{"n_layer": 12, "d_model": 192, "n_head": 6, "n_kv_head": 6, "head_dim": 32, "d_mlp": 960, "vocab_size": 2048, "activation": "tanh_gelu", "norm": "layernorm", "norm_place": "pre", "norm_eps": 1e-06, "positions": "learned", "qk_norm": true, "attn_scale": 0.177, "bias": "all", "tie_embeddings": true, "parallel_block": false, "init": "normal", "init_std_qkv": 0.0403, "init_std_o": 0.00823, "init_std_up": 0.0403, "init_std_down": 0.00368, "init_out_by_depth": true, "optimizer": "adamw", "lr": 0.00351, "lr_mult_up": 1.38, "beta1": 0.95, "beta2": 0.95, "lr_head": 0.00552, "grad_clip": 1.0, "warmup_steps": 406, "schedule": "wsd", "decay_fraction": 0.298, "decay_shape": "exp", "final_lr_fraction": 0.0, "batch_tokens": [32768, 65536, 131072, 262144], "seq_len": 512, "doc_mask": true, "train_tokens": 248400000, "steps": 2713, "dataset": "wikipedia_en"}
Each number is 128 + 32 x the weight over its row's rms, rounded and kept within 0 to 255. Layers, rows and columns count from 0. Numbers have three digits each. The size before them is the row's rms in percent of the matrix's.

# layer 5 MLP up, 960x192, rms 0.157, rows 63-84, columns 0-63
110:112125111092197065146108158118156115101075177191147132120099103091098045091140130129143154153194074109136175166102160131152116141112156106203134132120167085147118136138149152128185176110108137
063:117152116178156147167169145123146140089085105191113100112101052114126114086122236143123114135161067176152136155118114151145140134115116120137091114111125129141134070049161099093114120138126119
103:071147107101156097097074103113187187091082172134158086141143098184139108114122137131147181109128103070058122194108137103161117142146164122116113108111116140141078122104152142108137106105140126
093:130157130116121120091065184114119151112142137127132151097127099106144101162114123177131131196148132092090114141076124169104116131131129120172155101188176114076146132154181144108100163112130188
092:149117111110133158176079183162183099041140135121153187123098169124100097186133145125148166145165123102076109120167154115163084160112135078201120133129115081108115104133181214129121121075182168
119:107077141114187095181143111059086079083056098124152131100138147153157149072176155166085154111132134129086105121105176168165124184139144167109129171093095080218107132055130136156127089121117126
103:118086160145187126175194177125142186106101110156119131101069100141178097092172201158093168082103069107123091118087128153176104125078133067146151116125193077095125148073111151103089136123152096
106:097133067053115070075076140108116192170108135150131081110151139157103115137109081159153159141129118113103153129155207101115137174150135128145095086144136115196105133099072155131143139122124174
091:153154103174104099143091170109141120080086069139093123135140086120051100155106087124156125152120107082118091105122152133116135127123130136140077122140174136077144140188201152168109138117141137
097:042136070126167120166151161096093144121103073159157072074139090159052123105141191149129205126111110122123188172113144147163135138163149104182064139091115152098091161122144149141149091100178179
090:153127096094113127125110139083154117181140067111125164125144135082107127181201137080143131223090163054094147174159147140124121169166130106157149115147119080046145151180134161064127151084144140
082:125168095065152116140137141085141125115076150140182137038108116138099152123160133105114129155147120075124180165062177173153122201112178131153114121144131131159099173135170187088128127096131146
084:094112078098160129140105157097110106091072103178154121103137143077071123101182142107082151153147133073083155163121179163169119171129192121163081127143138031122125197145146187090133106116144152
106:106104091106192142146134183134191132131101116089174163147106059082118146165112130157146126177149099107161128224099133101104112209108131088132112171081141074158132134136108107147097207136126163
090:092115134120151141170136129125170136090125112108148073122132103161121151038102162152135117114168108117129155107142137147101118145119152128149124134117176161085114121137144147141098138128134123
089:083133104129154098140134141118156122074092148169162136110114104143127152077144177119078152178166116127131127153113150155188105146142137104133117164129122112112096128090073154133151161106094155
094:118200092037113085139099167118119094165149062106144091087133151069162055152156109215166145156052127084031119185143139153117137140162124077197116098128086103162149094141147162104132174097136123
103:068100170140153098170126174130129184163131173149107117120126108122093098110113092140122128140060166134111128128162164217161140129097137167135173116111128164121105092072050119117170140128077138
094:111115064068131090129135161095126123071095118128200096070123149133156119116148152115074142118181126043122140113088153165162098178122155102161118126157143110161159194108141160096147114120112167
117:144118105093144121086130121095128124117070083156130162088147084121123127164169132140145174145147086124100105108106124147153137182138137135141117199128128034094112090094130132072123114095081095
103:098067065127125094145138115137144067160137136165138062095145087101109150123167176136100229158089118123075087178099110125125125171118110097123122125124101111107090138147114132064134135136128168
112:073184081126112099096111109142133100196102121150128110126116105084109075138126198093108149101139100109070159180078170141130137125102148087164076108149143078164147135147137155108156139102128145
# layer 5 MLP down (transposed), 960x192, rms 0.113, rows 63-83, columns 0-63
095:066176097145089117101129092155147043168115112072102100168158114086120156129103091136154158120121051072159108184093094130114104132155159121102143163120117129143141160092112098101198141131061150
062:168125185144171083155156161117147169119116142141123186109127149132040112117099113077194094158092119162114129121134102145150176136129115167117146136135188104102131121163122136113134048085115111
109:162082180105147027111144173080092097187137154093131134142141116106163148149114124138068067155131187157160155112073103108147145169132088066098070155113113115137153135166178117123162127144156154
088:127121170204184142133151108134126110088115137127154146163078183135105136107129106110119114085179124131157160052106179141170133081083108097087083117104125125124104136122070088134145092135082073
094:119098125140152200105091161102168185140122105159151149160121112129148117170116132128077112158159020175126146120121141092126100118109120138086195120096147103125179115120106138133094147148129117
123:124155085175151120080127140141090109121130081151117143104117116131156157138131139139115102127088108127093178186093115139147106146120107179133140018178138095088096152067201115101142163164112134
098:156135078129111158166077110158098110163121189139156122125090184108087141150181130114080084074120097146152161073184166156154151122120143134097090080104136097115125165097150131182112176156125127
105:101161145115135141115117121105116113061121121178133121137096168092141117151112129118131058156055081088142135123173164121091113081102129149149153048124145114110148187165165102066102121170120152
093:073106189183164112094162146182153117147147173165132118103148185121151121157125138139173114102146171138182087115136159119122181064111145110085096101078126106134118123111052128109132108147136120
077:106143135176155148154158094132113075174172119135117118146142109204136121120128113126132149130125126134160131151110128097126123152132108093124150112176127183128118106133121158064134147091161177
099:161126167151134107092113079131099130093087181160139131133124132139134137128154104119085093132138167086110123165108209159118147116182059154117136106122115101136084172110109096120158122130134105
070:157156131098161076158104078105099077126100130179099143175126125085073118077124134191179145164153128100079127162076163153167120108103120118132102094120090068101125086136168111144156113103152101
081:095123162168144157076089078115076120138098121144179105122080178112103101147115164164136111046124145157190148090134137086192163145172128161140133177172118139106126169153151125151179175114173101
099:110136150145121166126095116148113150072106150109075159159083075138138080095109070157135153129133163112084091116093132152120141122142103109138066118093108127135133117172100116169119139164099131
088:108145120176106158178100178104123114130147112164074119178110100123135145170144055126122117169114195164106132120117134129136132058161130061128094121123138182135105110102134141122079110169145119
106:127090101158136113140098135109062121129135117118173142133119157103123112154128142143143114183133126098055156153132184146126106154129135092158077079129113063083152129122170146121156143083167187
089:163147131135114062147090131124123095171142112113058104126134154188180119187129159154139134083079159121107125132165135144101137129094047102116151130156138176172087174120104133112139135105063154
113:162125160149140049143125125170091175136123089029103083082143149172141171140130167151180125064139102126152191158176117140076142109107112084102187177122123171108165115116115110129131184116144121
070:082134188124134122172145145124096106070123188110137181131137078112089125151168059193087131142155173095100089122098155170125061130184130108126121106112077085160152060083174160108112143122112131
115:116055131209162057073171156170116086126084110150099197125077138124143115101124098104096086087102149138158174107180106126123085151164153164191108117126066118139098190127138082062190189155143177
102:168089156153142083157121141138120124107116126111112170120231112116121133084142113163156087082114130128089135148095113128090118216125097146071092140192136158159091157091086130113095134094094128